From a checkpoint of a small transformer trained on Wikipedia: embeddings untied during training.
Each number is 128 + 32 x the weight over the matrix's rms, rounded and kept within 0 to 255. Layers, rows and columns count from 0. Numbers have three digits each.

# layer 5 attention query, 128x192, rms 0.0901, rows 70-95, columns 0-191
117190184126154142093144141118176151108163120162068037118126123193080142080093125086161132162172151233090051121086064148193220139105129071078120227139165119190018142116116135181125119125084122175026113137062242180138102128205163204044117186025125094018196091053084186039255040169126104106123140135166129167132113103112199072053139188119162136143133045217181138082192103153127095086075144000067141123147070000196133148234158065083006124144205068072113131227064100149146090184075061191234154140164134061155142119110255097083137143203164149084160163126161140146189185126209104165
141060091159084156158080132084032148113125136142171171144106156169117183108133116168129104112084158074175137150187088191120124126176111137138160016099084098019234129089103164132127067124188132165188124100174090088126146075099093128174124112216116157155076139198155058196074248062073149167122120087081150162170170098135136152169126032145129140077152214129124103139109184143066127133134106255085107160142177255076176113115091093141144136145097211129106133094236102109100119080237150053090090120053110164168080094131050148170154102028057130116141115086079105117067051164112125109
071183120146096184195143105147070141099127070133117121039171083220153145157169057149160120114149187145099095160160041194099174134108160137155134168252196129180104086112194218128132083148177143139109150144115058112148152147105080153119112093132120100084158143117107098126160123116187102112081172134088099186114167123132186147109138166110112134149176123108140108146053189085104157119092128106125158163135068112156146089106149138100020048083084072055058117169119129164165240182151167024088135097157066136187103157144159103169171117086169174110187086099146026180100120150105101084
255143170134120202179132153145161140162182046081123176128064082149192111130151104191167139179103195149163111110101074124079070063106191134084189110198135148119136169141114137184135128054093153110096119075068118156060157144125128106211161144113120160151151106180165080188152154096058116149206114115105105151122081126130112138186155115080076058103203105102173149105118147115125150064091123157136134168168068123070252129163166118144157030161177125058162121112139134071098133137095139087138215162172127115184169128130153125088228115111137100129177117093148139177109147167125166171
127135164116096066169130064131137143132165140139107113225160127100105169206176119137122112099150147139078110140142132142084200116104172212090073136170181092090107131146081189103182172127144190113096137090101087120071114094080164039122146143194177139042167072164101166122125187118026167077137158088099119087159049154090094207118097088097116090146129141103056093137106130116169083105089134122133134137111137122164122197126031117081143094197095114131137212137148043163172135152163190203119111118147136086165108085068100073118134137113080119050050163074115135076200066121108164191
090129152196081199137153123152091119129059212188104084107129131158053150104137139105195116180141123152123070102147144167228107087088077116161079103106119124098120195090163118084065099061090073118063067205162121051112146108116098134080142137106061199167188168083123131129124105111055109183088156146116109184166107136128086129117153093146180181117159162213072141081114160140102117174126124113058104134188177087198142096202153096127087169087148083082140086133128085115144090140152136158133147159107103166201122136165186163099166138122165145113136057095140091111092100149087114143
167095148074099156138139151162166104093134020123126130135132100081067129144086102064133155064145053169130128174142169105093167158071174206153141231184103116124159132150077087114138115135128178024161170179130130134137150073111174167143214096138083110091048145191101127093100194167114125207112155159174154113097179137060104140110091150170083204187072126114111172116081093098110129131095197202198134077044108079173073139091183139118109167186075097167155055108125190124104191159125114133167134098093076150133198144114113182128059139142108178168125052135200155089132187110156137169
125097090108157106166123177144104175084158138130092204186150072127151115146087117150184114056131104120107126105107133124117199123123019120139106126087169152127076114154145191122108180199130163115219122172099117032144164130103088117144125100106109144051164168102121146152174137179182124089066147171087153079117101014167092114123115105157224086184038075132139128016157101029165108132147168170118162129086186133077079140105137106162124112177098143133186133092092127127144153157124123106062028099161167174088180132133106121071132136134091125129107064146188170153169180119201083113
156181174005100162147119045187039097131217173125103152066094116159147130136085183093129145113100123120112099108109110126116129113120091060140097103123113142096096155163117177089110103096161143127127111134148101085110160110094130073152108180150117126141182188095093157151123135052102157161086048129124060098150104058191153079014128174205047148119139142138086141112129060108169090121049107121119131089127131085146105155119121125165106133168151149122110129081176164116174178157156156001157136134058124143094091100085143097131079142113040183085096235105030144121114125150109126104
048143100082123149104107129051142099074111146093146057171099114139108146077081050141150149098086088100138116106151186174181133186105191177102123175046181165135099089103077169137115058098191173095142113190128165103179145177128105140051167132105132126132140129219112132116117094095007123104134044127097153128072154147147121085120164134130137198226102047130144097102129111102148124156128091143147144046096150154185188081111098116156118160162128112105132128167180103109124148119206115200137072111106168150141131162139102150100171156113113066096096049158199134078140122141126094150
080166149138126055118130093110161130147077188135110129130110140092046130125119081140111120130137120092114167091113113108106124134114124156124144180122153145138125136168159175139172157133118144149133135129143102120195144096120107193138163155164173110169112160170113099146095147139137129169121144090098104107134097121146079124153153138144092153136124120102126112121092135098148110116098125130167132079130136111122112111103135156103168115121163141138160133097146169154123159096089154134111126116132116121138116159119112101128118103100166133111095084150146130113106124133132140173
118147122102144145131157083139124160160132097128156136150142130114157117150105115112134138097167120140136195068155132152118131124103150132143103130127140127138127157139170153086123111158113125168121138179078108152163095090151136165147136137115130151148132095116154129080141117144143116170110150085124084126131124128097140132134097132115128172093127118167163172125096131127107124149116161109156117117119115107122110134131134124103124114117120130132179087173136142146133137148105129146161129171117135174137120088142125102124101100119118159126153142100133125153153118102192123105
113105142175094106132114167145127141171109095102129150139138113108071126173140124154081153142137082112124130098140102161146126135129147109107129094138111134115132143098136091142090111164159118113108109128123122159157112117134144094152131105180116132059105156125166145111115119131114114161117105125146154094102109144165109110143173136141149127139109126112136126158104153100182164134144114141146163123100124100098139126130140106146139117118107089149059115131120127126095131111089137117090140143114141130123123155123157147135174128137104128090092080157118085105117125108094133124
132140146085132158136097109120118145159202135079154179144082122120124107133091150157098140124117124106104080080123143143136122099131111127115133123152159128136154145140112114133114130132062187107099130102113155108126132121123136084155097090151099159110131123138151090089182130144132139123139130146113166152132145134161144156113128120102161110127148087070141093154133123156128119149124083110115120132114174115126120140107149151168090156152124158097146168113111118101117118132074156097123146095111126104115141121092126112102150137112115129115115072129125088118105071105147140138
122130123135097161133137143201154151148091124114153119097126101180120091100123141149129071136088156126110119129111119131107099152147133128138140091148132148109119105146141093138120181127150130081128131131106136170094127156143129126134134073140140133168172127126162121123157110091159137160158151126113136137110085168108149148108085149102183161094102148133162114123085138087123129118063140134142103140166148098099102111097121154193121173116126134131125110111085113101143169197112162074112142157062127126129126158154098118139168127145171139175150133120123141147084109136121138108
127121118125164127124095109151146145126149132116118131146096137110175118107120125106162151156149130094104128136146143124112137140155112122143108100150156085113112072104100127101145143094121127132152142169155142087052152115120144126131087120135125157090170140154067124157126126121130160137117126126123080152133136129105116104094104106131154143112078143120110120198120119117114139100115102143111133158141121132151099108105101176144135182091144092156081131163125126145097095137148142125148127127122115119165134123140086092116117097102102125186116094161139172140130159086166153106
100085111152097139121124103131138086118101153132099137138132136103093116107118099138138141138125121134106112108111137143186130207140129072101122164115108173129146111130175124166109065142090153164107147133097117144119146169102150077164098102167144136161162141101116105167071086127078096104121123128114086132109139158179117077120142155133104138159127127104092123109120125182161147123146110142109134085137145133159180119130109121090138128124101148175176128141145065140150126147176127145153131181168150153090119128159134136150133118121119078118089132153105112117125143135135112143
086094137079147118139129098158134080118138152138139156135130145122118146151123140116068139095136125125118157195153125137127130119072111112190144138153105143108097120210138149138099138141117137122119133108125110139122157138139113159120104142102044180135109131104135156105091119119123118123154139099110102122138124082127140153146164158137080151158149094099141117116135126053119089140123102127149162126147135118131092133132116130111144136094108184115126112089132122121095099139105131123115146168142132146127131095137129111151132113114142100130119141157112153156134120142102114092
185090113131131157132152135164121132141105094098147135120135121173121125104143090150106094148118143131135129141164127115099107108139143137127152120138145085120095063089093035081152150084155169095123116129107110188103117141123167152155115115175131118134098171140083175154167145108122105114159112182123142157096125148115110140109143098105172124111121108122114094178098079105147087145077109143138139097100098156133161151090160119122122117103108184132161151154167150087129130120115136116137174117147102102093108129166134127140155142133172098152141217118151138122157128148138147120
062120095120093115147122145124099133120170137102115122157158099114129128093115154102125118132113094132133137090104147113139106109126140080110199112134152122130099146091159146159173073128129182109111160130165130109196144141150145076122178144111104124095165126097168133099134123125133128125103121113139124105122168083123117133100131086160144122152105072138151143102088113116131112137163163120099104139125146144106119153117133112136130072095115202140114114110094131139108162134101105090129139155127151096097153129119103123138134100131152143147166143113095155129112113142123092119
127117131131119151128124136164159081167141126083164113094122099120105088148158160141097110146149123110122155108132177114097131147135164151147111088136118140142059100139103125071115143130131179127134141151158135121168146127139130122172149132149165100113133124166096124112144122189146134113121121165114115156161124132078059152132157110100147105128140086097074067103095097158129144135165128143110123138134133158139111120087124053131146102109132112156169115111110176145141104098087132201097132117153101072187168119154086161097096123129121151105105129148136117124189129124087180110
169108101125124144160112087126133155117161181093140131099155137145151119128111132145139127112120129091115091123135144142150102082107113166149170159143159126129137140091126132090107103121141149111146093146124125094104144130148153159144130127143122157123150143129106101193137129125127137112118093155088147112152109171104147078129146126078136095161101128108155159120127114123117134151125151144111154114140124125169143139118127129131116083123097169125140109132095092169163112146134118158148146104154119138137164123075122097134137156147125145173113130136151107149135096130160147086
113089134111115120148133121082114137127128144115161104187172139116153128087112091116138140186154115151145118171114143140125125097132081125154115123094159160155122132169197093115114112130149167129095134172063096101125165126099130099114098137149116149142163119147135091150111131101183127118088128159110140114129130124116118158119179145132137125172127143149100140120111125100094132105129172126135151105118172118180145161130127117118100140142095138125125134128116130166122142120133108115123135103137118136140145113085120159110136155146134092157115102112105128068159159155199140078
108155137107109120111122144154193118148126135143211127137083174143123121141126136131115102102139121154148109117137102115123117158105122158191128127130146152065132127155120132119106124162081147113153111145094101155158145130163133149153120130109104136105149128075142150140091176135135124171096154130103122111123155104128137146130131113149127101136104118101129142163145108123131146136071115125120153104147149114106119122130140146111128146124139138160149102126111150110095120152141114133132111136106105154100115099141107110126081172153154134100121112085100132119141113150209099150
124133145125136132117130126138107138101100163160109114130139144152104132103098131088161160153102112134122128159175154148144137148127169137160101106146141178127129132146080147108121113110084099156133120092126140102089168174129157129125175184131132127157125095138096108121140137148140106129140124113140133120119114159131137122148088081140089120149161115148124096086149133132138125112134125136106116156104149139121096105136128173133151111120124130100132147114090108121152130131150127091097103118129162145141118135154140126139134118089058144113130166126102128140094131098086107155
089087125117094119118127140157141143109153114115146106158146174078137141143123129138113119065109072156133113081142107140144100113088131173195138124101198131116094169099144116112148138126125111124128129144122102084141124130097100087125132109166160127155106132165138153139092116112137128110123131117116095138133132104140109181133132134114125148163112086121131102133119153141121128121121123135107123142139138122118105119080150116149143058085083180162178108148098112136158099129102117122127146169125124121086141151085100107118100145114143133122118101122132136098074107156110117131
# layer 5 attention key, 128x192, rms 0.0944, rows 70-95, columns 0-191
127082112148117148163120135130070161107111137105158153151124111118130130131132091132095139110110103088152169118141125145106135132167102115129163104075117143099179119127088172134110110147126099097165120122167117078130150105079136105166132101193129159153121141147189084135064153098109123151105127114108151115129152126158159140173163101144124161117115166078111120123102138142126139142168129196146096115083155175092136101125119119140137119085115176115129143068205136089149129090178135096116103131091147161129108164135066124144122104089079093114125113114121091147078079112111137113
150034079201135084126077155208115133130111161151172221159155158088201154173184137157101122055064113005152187088167130124072108164214100173186159048054114160078255088113078183077120129159136050089176155122233082062112107070078150074240118077230117203206087124136164077255000252134120155125130103085110111089106163114179143213191150139119177193116127192022056109180100191188145208134168111255167079160037156234071160086085058159128255127113084210223144099059232149035185127064246193082123067099056133147130108139197000103130152167027063099149131134099053114103048063132064178133
137159129110063182135118153133188118128110113178096152100158058145208184154166088114217095143181109136104137147113136146123115099148211160180115115187168126116146152160173151164123113185097089119137144149103092121101202130088117098134141134121138086061109067132146148118113165108135125167045188136104096095129143136102131144117151105190103107147175069170087126040103093050109108125204182106052130179108170106141136100115110085114084131163130167140060107039107138136128127085128083131061116111147139098107090060176131168125128082098108115081109111110055095149143168093079099168
192157150134155176124113103170187115123163090159107066092132115111164102146166116162176116112105143116124140107170124104117163110091195096113114154028130126156118131086129122141115057143163108157167179102049097154088132169113087088145137097146177128114123069077125169104095146169080135099163092152094107092114057127101127086086219081093107101167150065124155196088187128108148127138164152089191144094117084064052167181111121180141110141109171137154097127133121169069085141100079099116136123066176153104108146115165099092098165120116105159079154149171141135151101168143119198180
113111101135080104133095163174213130144108173148136086123054099148186048143128057105106129105093157131073100142095219112103139132061113131091168185057167129096083111130131132102092096142114136152106215128145068154114124161145161168188096158193202084131094132100070079153111148153111119143114131125170088112134179166143165062131092112128170142101091074104130123129144105217122163154150149170100113142120166136208135194128069137131076111164074173142113112074145130208151145107136102103103107119101094103156137122191035104139164086179144169126126176083091185109156154186165112094
100072126077108164112184081067114138109139151108131163154158167197186169136107174135184116138186148032143105190096115170145106127114083070135097062136192120109109160145152102100148101162156161098112121144127114121151113105134099113111154131178169154118114092239141155134108101100129145169117156152149154154125089173134228134097114138188166136147170164138178134145108127152135068151099108114086132162109109136073121109162156122125049088103145161102202156067140098114161131135098096097090157090064159115102113131111144121113127138156140138182180099075112124166114092144123150092
186105126160138169124199113200120112125154080181059127127110057103162127107114120105136103202132171176077136078119116140111145159116179122126098135222166144132137146161110101131187079099106133161103068146198176156158156154139132115168086108125086112126056087142122091094115157137179138135147141157143097140144183142068168118099038120146067076167130119166124127144092115155183118110085076153203170127162128145149129158154154164002164197140122141115123125235095131143108202184137148161168095161159127161174131099127137113142176099127099159152109133129123129152141085066088148144
156168103096149105164134184134084087103101063143057084153090105144173129084054142150170146143124102141100081029096185057157093085169095102071171141090158132120087126174112193153060131153128108165147142071098112114121068089164073126139156183152091121079152182120129141117112112158133135144118143052144152168208121108130179150141087085120214076093123137146135107106193195088101157135097124156144149120146153251175155083109132075167105119148129074101091174104118129093115110162140170182161083089134118141117110116096166116103168096120103091127153167155177078214092128131157111106
086122058091101141134184105137109107192128168162051080108098072144129165058104115108143108162131077091134145058112094134104131138077138111190079127165110083091090137145143175173184104082099138052113086088087142091155144095109171158144104159147134107090102211167118063096162161094101178151088047197086090114185212072161124100084156114150178159018148093120176103129171113105096129150105130149116146098103102083082119096117038122157137092165140100121063117108155093130168197140186166123144127090084150060112125169096125148112176126191124153119182154130023236115143071157137090120
154115177126115168217165156107047149110150140077113148158123121178167149047135219127124195126135125148114127152135072169100081088119176147124130149100090142111089122125125155147135144115126127147125112118112171171225079159099122107176127142082098095135157104128137087146000089106119121130142064087129169123130147110178140098163112106121089100152144092157144109133093135137131123137180082166140096135170122165114215068158113117104059112143125182054151090117119160109101131178152096134099126182059203125142088135139104109074129115127134123148094076165153163134139114222132187119
150135137144133118088094125114127140118122124123136127138136133083142127131146104114103114128146139082124153102123104131116150158079163174118146139135172126118100146110096154153147119130161184149121100149116137152113118123136157118146092162149136132148158102129137127103126189085115127137140148122138137142158117102162128119133111131151103132127123093082146113134119101110146096167186065120124162133134110158158100139130110147095140136145124154122107128115141120147123109136138115154092144085134110122141138108136065131128121112129152147138145140147115151095150146140113116138
079117144129104140096133152111130153118128119102173159156149108130135146166135118111098147121119107112098173132137113121115115169095155146108134143163143136081134131112095111117129109158109151076138153137087132118137116112110116148125105076085106104099135124127164086129105107130131138118099152141135108112088118124126115125115101142078144103131120157140115185098159111116137109127124145100093119127117096114122149139117141100134155125075104162116138162127167117114104111164133174173128132112116134135135119104166139104127086127149114119109154137134104110107124108147134134137
125112154113102113138126157102095114129140151124158152122100108119112138121113173124142095128109152123128141146154140136116100137149129117116120130090132130140141121112188136135125117142126128119095120115123128131133110166153150149165148144102121154140129137124126113069184130130150097130098122159154179125142143113110115122149149081083160128128134120131156129128117094156121153098129140141138129138129098128148095137120150121152094144112110132095135120133152124132081128147114110076144138173114136107133141101164125090147116158125121124136110114130126129152116111136134124145
126143128123103154167177121112123143119133143134127152137128113095073144092075132119064110130088120102138139096152118147159124163157120100078119105075188147141154150134087093138169149143125160120134154093142111100155126149137132047063153123136138072087123098146129135110109082129112113145136149133108125122107113114178118208122137101115153116152154112109138146131126143132140141176142118110150105146165148142082129166156136158121104106110109129102126180120132124074115119167165146120138133143119159105083127125150104144137080116078128075111135124097127136154130104101155095117
148121128118136090138143141133079111113106123146139142126092123122135168097114124084109112119146091072143094175131131105157166091144107116155183098116166156113148114097104117144116142111098152142147144104189114122108122150095091139106153109135111149118155124161161095143153121094147132120097128125169119130096098161148121178100101120177157110179099128107146103129111149106116108147124148143119139138174149162149099118106142155098136074121112107118102165097137146094183099140147150152120171121099132127100129148127139127119122093136114093149133110093130161121117145102122114143
126164129132143124147096140103117138101076157063123118160133143146148129095115092124105161140119138116111157163133087128145068100117111144120134162110102096140143115140077129122140141152093128149127114112119115135163147132121110126137110083137116147120103118132072168134113154147144127089144131170136157101142099124091091082131116117143133114118113120150098130129174105125106165136131136127114168110089107150100133149109120101142103109130151071084129082128139132146102146115141129145110110137119114170137124122110130120132134084091114132154142103171131152183139162116137154088
120119152126090139126129133132155126125120140090128136162125139136116133137118112133131152178146138124077142100136143116123130118143127057073083149157137146100137141112126150078119097121116146181118111123077122129106149160128122145125120099141090122133150091110143098124152091138138142119101171129142111132134166112160138110111175141095108142132105093125149121141134096135149130124118100143141128112102145121160141164118120188109129158138077110173161171121115091101114105112135135137133166128147149111122146114137146132147145119119124111103115123112094098114150137127155147102
110079143133143140167123131139158137112125142108150147122115166101141130138120094134136106098118122133156105182113122150103107106133107127137155116152117158113137132158129100130164158142126154143138105136116161105137147133149125164135089115146120112121137146142132164151111130102125127119137086122144126104053112118100154126126124137119119135083130113104112138120097151110123087133150142149126121127141182112139135151123102144124143157115067136110127160130115091123116113146161115113140121133151101148083120121135159120151122141129096117146115107132129134088110106155106124117
110092129126109138157111118102130118110105165122117119112134152138138090090092108120098092127146143112122130150149176148130127123124152123140087122194126119134142134139133131115151158096098152147094113100130137128163118101121174142156138129156122081122108100162125116122154163119165152128107097170126144165155100104145111120115093132119103123125135145136117122166105122143136126127090103150132151119127109165100121113116119094125133157131130130095145154108136130124148146117119142159128150118135072114114120133107131135133143125168111146189126135118150130079147103101110132149
200148105123077132136136111167152121147133175122123145141128133123138135107126125129171060123111116113166107105141183156140117100118174068149152091119144125124096134097088091144135095147143146137119174109145119135127132128123124079147136119115080152128141092094151173118129122166153142132128131154109124138139146140153133138078130110138102116101111118114110127116123080143076130113130159112130130155163147112123120143118103156137102155141112162112122091152102137104109172144085119152114100122153133117128120095131122112125145127098137181118104119129142151125063141096109130142
128126158182104131111106112072139082134089122123124116093126088157111132115160120127132146124123120121110115141146169164117101162141126172131116146154135140173106124162133161125113141158087149102089130172150134170139084085112129197143145154165115127148106120136121105117088115117115104099098135141070150167131116114138102157159145127136128096165138129131097133108098123150100144138163076135103160123126104162120122172123123099134131078107079158142132122144147135133119091113110083155108141133122127110164147119119110108133102119109164139109119121144150078125143168145098132111
194154111118099160135142112131102156126137117116092105108153165121119100062077108146129150126151137113152095137165140133134124117081140150081122141127138129144158113139066099108128136121127107128135127106127139163151133132138102193115170087154134137137129094141085107118127135106133107109149103125136139122145138148082117138170122136134128106120135143147128147093132131145144116113119127125169141107152103099121137107115122155130098142146150125108118157142113075135159169139135115148122155101091151110105132129087156119129144157107141137162114170110137048117084127185134113112
114111142099150157088112135114133141118155119106131163160142126154089109130156116140152159132150134120100128124173094100139162083167103132068134120132122099145123152135117092156098118143108160146099115162069133114073118101130160127169125074117134157099109175161124112104139134149090102064078111180129130168114126097120147143106190169126114099136112171123129150091142142129135137113123127089127165136124084145159143138163162111130100116140110135099155113136128117085118106116138114089182126105095137169161168097156129120137125137128129134201131119098120111105121143182191101120
095162130135142129107143135119156149110098153117132164151155147131188157130118121148171130111137127107131105165107139159101093152138135167155071142188165140079153097101179067082145146146086155111132131116135104140112131126103131104112123100128153131132115127143109104112149121117102102139152080145102097089123136137123129126161123122167155064101093131142139122152143173106143162135124116102145108155097104160082134162122148172107083169116126107146108138153086132078141159151140095153118150149117151138091129106126116133164111129117161141142113107122095121121147101117120128129
168168125146147120126122143124129133109090139128087105101128134164132109106137142143133101132115134158131143135168161123147141094128167136167063116144106115122136121156117104121095109087140100124155074113097115128117132138118168154130155167115128130152075109075113154130172131168154128131155121111111115161114079111123140097156130082136053147158119133147096099134107118135117126121120137142150109148126148098182112128132129105139121141103115111140087101135144140114080119110107117124122118115120175118159108121138131134124129131122113172127157171153149118140129105110079091124
101144151103134111055129127120145108094123131072115153122106139095122151148146116139138101118155128092122124136162166114140144105094161172129141097141159096133086130091078124114138163109095103146133154118106100164134130141135146139094140118178125143139083123138115137123171144161156116129135123172107149155132118155132135146141159134190137106141129135103132122110142106142084143128100090115107122154105113179144089190093132125135100101096075136114120137119112135110142154096106183128097143131137129170118131112100138126107139148097130166116116113151136107140087124119094126165
# layer 5 attention value, 128x192, rms 0.0909, rows 64-74, columns 0-191
163109110132083142075160169129125134119117087113172035163168086157114109107188111078113131148058165102078038112160105070149120179133155143099126194137148088081089146074102125150145178167199121126148096094169151082130049180116106150124147108108126189126173124189149111096105107075111161111116133101133186146157177129098129133153111157066130185121088161131130150105121137143114187157135118140177163158127171126140175115146167097106146074097170113123147172152095162135164142105156161108138095124155130110141109105084119137147043121104083162124081135144076133141120157163134127150
119113136120089100153138123111101106111148159147141143161115101148082065214076164118115139082131176134130123124171102164164167149100093058152119098108151158121128056070145123109153164148138153163117104093181138099097114163100184170145061181101124053102082138126130103168130121108109078202139133182138138107142037122153076092170116154104128116103125111137109157077087121090097137163123125120093098204109134124121146047107198139142167121098106173081137097114132141095115139103132105097183119154072123072143149174124124090116077104151090161083114105115149100086123127082138154173
170118160160129112135135109079138093133119051096125132123139154157111118129063157152115119170133135133130142134126126165129104160153172099074175136089130098160092119107140104105125156168155143166149131100119086139155126124097142073142150153096050097180077103137185077169105123200132158193110148062120117117129136116151110124080100128146151168224129109125150092136098081178123110151139124085087136105155159125157088121100156139130198060133115118126060141103176062103169097074178125121121129148109101164117104159101133104089203108061102172202131131079207156131102100106095112133
150134133122172117164137170097153126181091111101160123117127097076132151141068086093126089087139072167171115158168169133139129063148144143164162099138105083135112110120143095075168165137090124106155156181160122176120085127085110045139103099063049098138164122158137182120116173164128151119074097102102079178106110154126166071124116173103119126086140106054128138074167137139110136129164166123137119131125169218126152153137116064105163128122163111105144111051132165094130088130101124125152134061071135120106087077114124117168107097158142106114121117127106125092127114151140069140
130118150160135108171149090172157170059102139105112105122163079071105193132156152076151108109195089115108174128164067127158170114114169125094121123092159172119089116125134149138107140151154126113178123149092128109160102131149166106128152149092109104137070114132108119136134158190126175152105187107209111089092082111159180100178140118078089178061113160137147136075170127098091124084135108136163109116140073131064121156107151134179082178083121140133069105154103055148106181128146158151167197165136089099118090092075102138105190108126125146145088156144130067052126130106163132129
107110164204093152143138108058171148131133131151139140109091099091129167139146092134170091105112121161097216142123154132109143164122111106137163127103109131142137159103110087161175126141141129145113128077172071116109101110155128148144202202129133153115168164173108080124136070156126092144191129170110146143149141140109135146097157152126157118141116113129115102179115093093091095148105111147115162093116132159106095102165089129164125181146092106124138142175124107158133110070122102101125086196119205103066106192143079141161164056209082159133107140043099125149108083149171140178
180123118186110141214115090089104162134103088158146118181111123113190137079094150093083105137174166160111115111060107132166121147133132140131155113115141118121170127159100106141130155090122169186132090160089069176155131138126148171153117131140161119103156178095121211069089145117132167132088140183151058129095097108131153087154135120114153159116087155141115080151146131143119094174160110156160136138140160165124112152104066133111107147050147156101162171145131138094163152128113071072148190156156129164168201162119117096131094120137106142159120106137142149214130162079130147089
126154131036151111106148155120133142129181095114153134085178129163156153179094094110117094170093166208149142072135153160134110147143206127113146156143116116159108141063119118119017149097157115141118096179111095086143154090135105103174155081194194133110116144146172168102123145144083114133111119112109105130132146148139120181135116130080152104112135159103148152135149113159083075119138113160165119189148093127110176135156148130146102137129100158138128107118115138137113111088103100133206152142083104081127166208143124151114166044123169156100077163152192117169142100187136102167
118152111181121205118141085066147159152119114087075090090138163201128095131122146109158117158085105031159193138102107125132117150098119121094111097134089100109124194129119110103137137178101133124133134146131121129103111092102110103135136159193104085143141136095123142113136132169146107154121057140141118118087165130186132080100112119135109116074125171107134135065138120105147115148115102123159103165111127082127118142145090137074147122138133085108133073198139163106122148124157081223097141112173133042175130108150169086095167137153111119111170133134141171135091212132188093127
082121111097085129144216148194095145099120167088156143148126152166128147103144137114163084182168110108120060144129133119123059159142179156132113149137061111114150135086133151143146152148103134125151168128140158140206133084138150064206068131099158107100123168165113107117120089156158086175059148102160114157135123076148140111169104089080122036067162150144115168175089084144132076104113130160104137113093058132169145122170120089144112115089099094092129130139173147175193141164124177087063125129145104129094088145149078067184140100127075126093135088157178149109091124109161132090
132190130140179111070112139183184168130142133119092155142161139128177083070092062142115106158136146125137149146114103121211181111114105078178137162183050135097091127147148160088149135098078129145146136188138183064142122140095121111130160133121093105078101072167122125168101145160181133160165142096167125072082137114115168077168138098142148131146118111166116157148154085155153132101055141113160093108128145187097113085146155084189162120123123140143196123105205121120133131108158126098121145105115169101089117148109097164053053181140114150146080149140093150162151128121090096080
# layer 5 attention output (transposed), 128x192, rms 0.093, rows 64-73, columns 0-191
158180141136132102108160126135161127087148141172118106152153083108140134087167207118123138092136166086094107141112182128167094159148098138103084176135110137131084164088121116143112157088168132069136065108187175105110099143166084161147116152111113160145101108123159192122130104107084160156113170147117116145149122128143141184145113177086112166129082182093077101155125093194114206120109139103147118120167160104112127136112173092102162089148183129100106096188105151156196105186130142139167102105080187143139154130134109105154078104136057077121095081110123135150102165140094090117
138089147131176122165094133124134149162148082138144163144105123158123128131119142137113068124140162162177112155153156122076134088112130118138165119136135190184103101106100154077085135129109174151096058086168153154084124208109136176140114091158118085119109129139116145110164121086086148166175128122143154123156043155134098116195101088103130159078091086143104120116084123067117094162175145108121129196123168182120152102071070099100119111153147170092154094192104097085128067089127151135129123135131076120141154160170102123139145081123064160172103122166124154077092140124096205148
116140098119147163111141087156159096171099127028080107115144130122181099174061114113092183130117103126089124164113143160074117123193150137101132173123152118132085142139156203160078131114162094137162148126181102167111099199101131137134107116088139166171087114162147176150089143139111126160147153088168168119083097172092098114127115161120119153119107105139215080116102143125138138138155113082118087127112159129103058107126156150177173075132099099140111173083110093115154120086146115118148080185139149140147112203199166111075176126086157185130128088099183148123096069126135122160
127115155160206145118114143113115116177149122109125135118137140134121094123131129134096111163089116178172178138141165140115154082151105109123095079105117104155096149159160062182088186140112212095118119159241175095117142140158152093140150130077077118156093158130143123125105155129136151186071170145103137193132108154042138085116091177088126121080113118057154147067118132123139149132178173122086082149157148188156091155141113095148114155128091125102128089092133118135142175133110098097141101110097152109145060070109159116132103123129163121063093169131117122146134126118172098108
134126159106177163162090084135083170105099163143137126103170111089110134164125172149131112126152107139085169122095115042152133096150173151100081110167139108176081113098153182114155088139205088119157099137125129157126141151122202097150106159162157157133057099107107096057113164117150100141137138096157085065109050136091139127170171115144143142172114160168117110139160082120118090110116141081089116172155165156161106158124127144120145165062092131108164137174141114109120174161180154149142171128129076068126095054089143122170180120105055127083160099091122121105126179131141154128
088152170116170129178127145066176119151126074095100117154124151072140158162106087165199129043088098127078167143144082072130089131115112091122148155119062118131116110145093102189179103105123102184121135106151053132089122061089127151127119138125123109115133189085178116178127127068060091103127143122155101124187100124112093150091149099138113108100148152107096099170115113067146143110164145072166098120088163132066149155131095120119115131105120060108091170145156130139127096103101173163095086144082148146134139147163099162092182151157085186089111134134086119183102109075146164111
148092110121152198144138165142083155127092122163148144151090136115106137081130138118184148097174166115126120159116099128133122107129061152151117127154107093122172099162169115184100184095101168116145092157150116145092081127149100160107079148140113137126190164163112093145084139161159134141114128122124041091099108095162102097148126114101083132132140147168148110143150115121143078155134096126089168147168152185124148168132096108133167201074141116134148184099115112096090134132149110086181185116148152171111158198159167145182066104135157119097116103132194168162122157114065123129
134112116095131122135112212111131164155164160141067088045146171116123171145134107069176110119160169181109150164127132175087125104120212132141122101158111124162103182104126129124087169139178108105111068175117152125157097108152136082158114185194107125122135138106181169154102183136058138091120088138103131121089131141172119140114115079103181126114129150100092141104094079140128087095123133137079105122165155113130191076117122116100073106169112089113079125075132176095073137072123139142128209092111139138167120152186096153129148117109190143081193145151140122151111091138133078154
156121107180140151105149149080111143099180147099131152117096129171162153132118073058166113144101110066189197106092110096134130124146093149119176120128113150103122173102111133121141154137160154140138131108049067086143142117121100124160100208029119091118124080113132081105123124145130149203102065126126146119117157121145115087116116127083079125188126139129176074148083115148170130178147096112128116171125103128147109130121092171130134160147119120187163063124118151125149104170141102162156177145156126044157210120149146085073151170143105090146110126090123140144125173106163112110
144170128172158100102098139172107132097142150118113128102100199091111152107103153098097145215148108089097121173116194155148090087166103089071177119165090129114087142178095172146074155085107095139122166112189131082090157118120146091171121132129084102128097146139148123094194081133105054159106108059148118108120122151140161172169141066101145090100173174185114159197111104110058165112089117106133154148138078115095123118082093181072099160054121083151140110161116103129120138088091085149117127171097176078121090117184131101169115140118103122082106125141081126115150146137087147076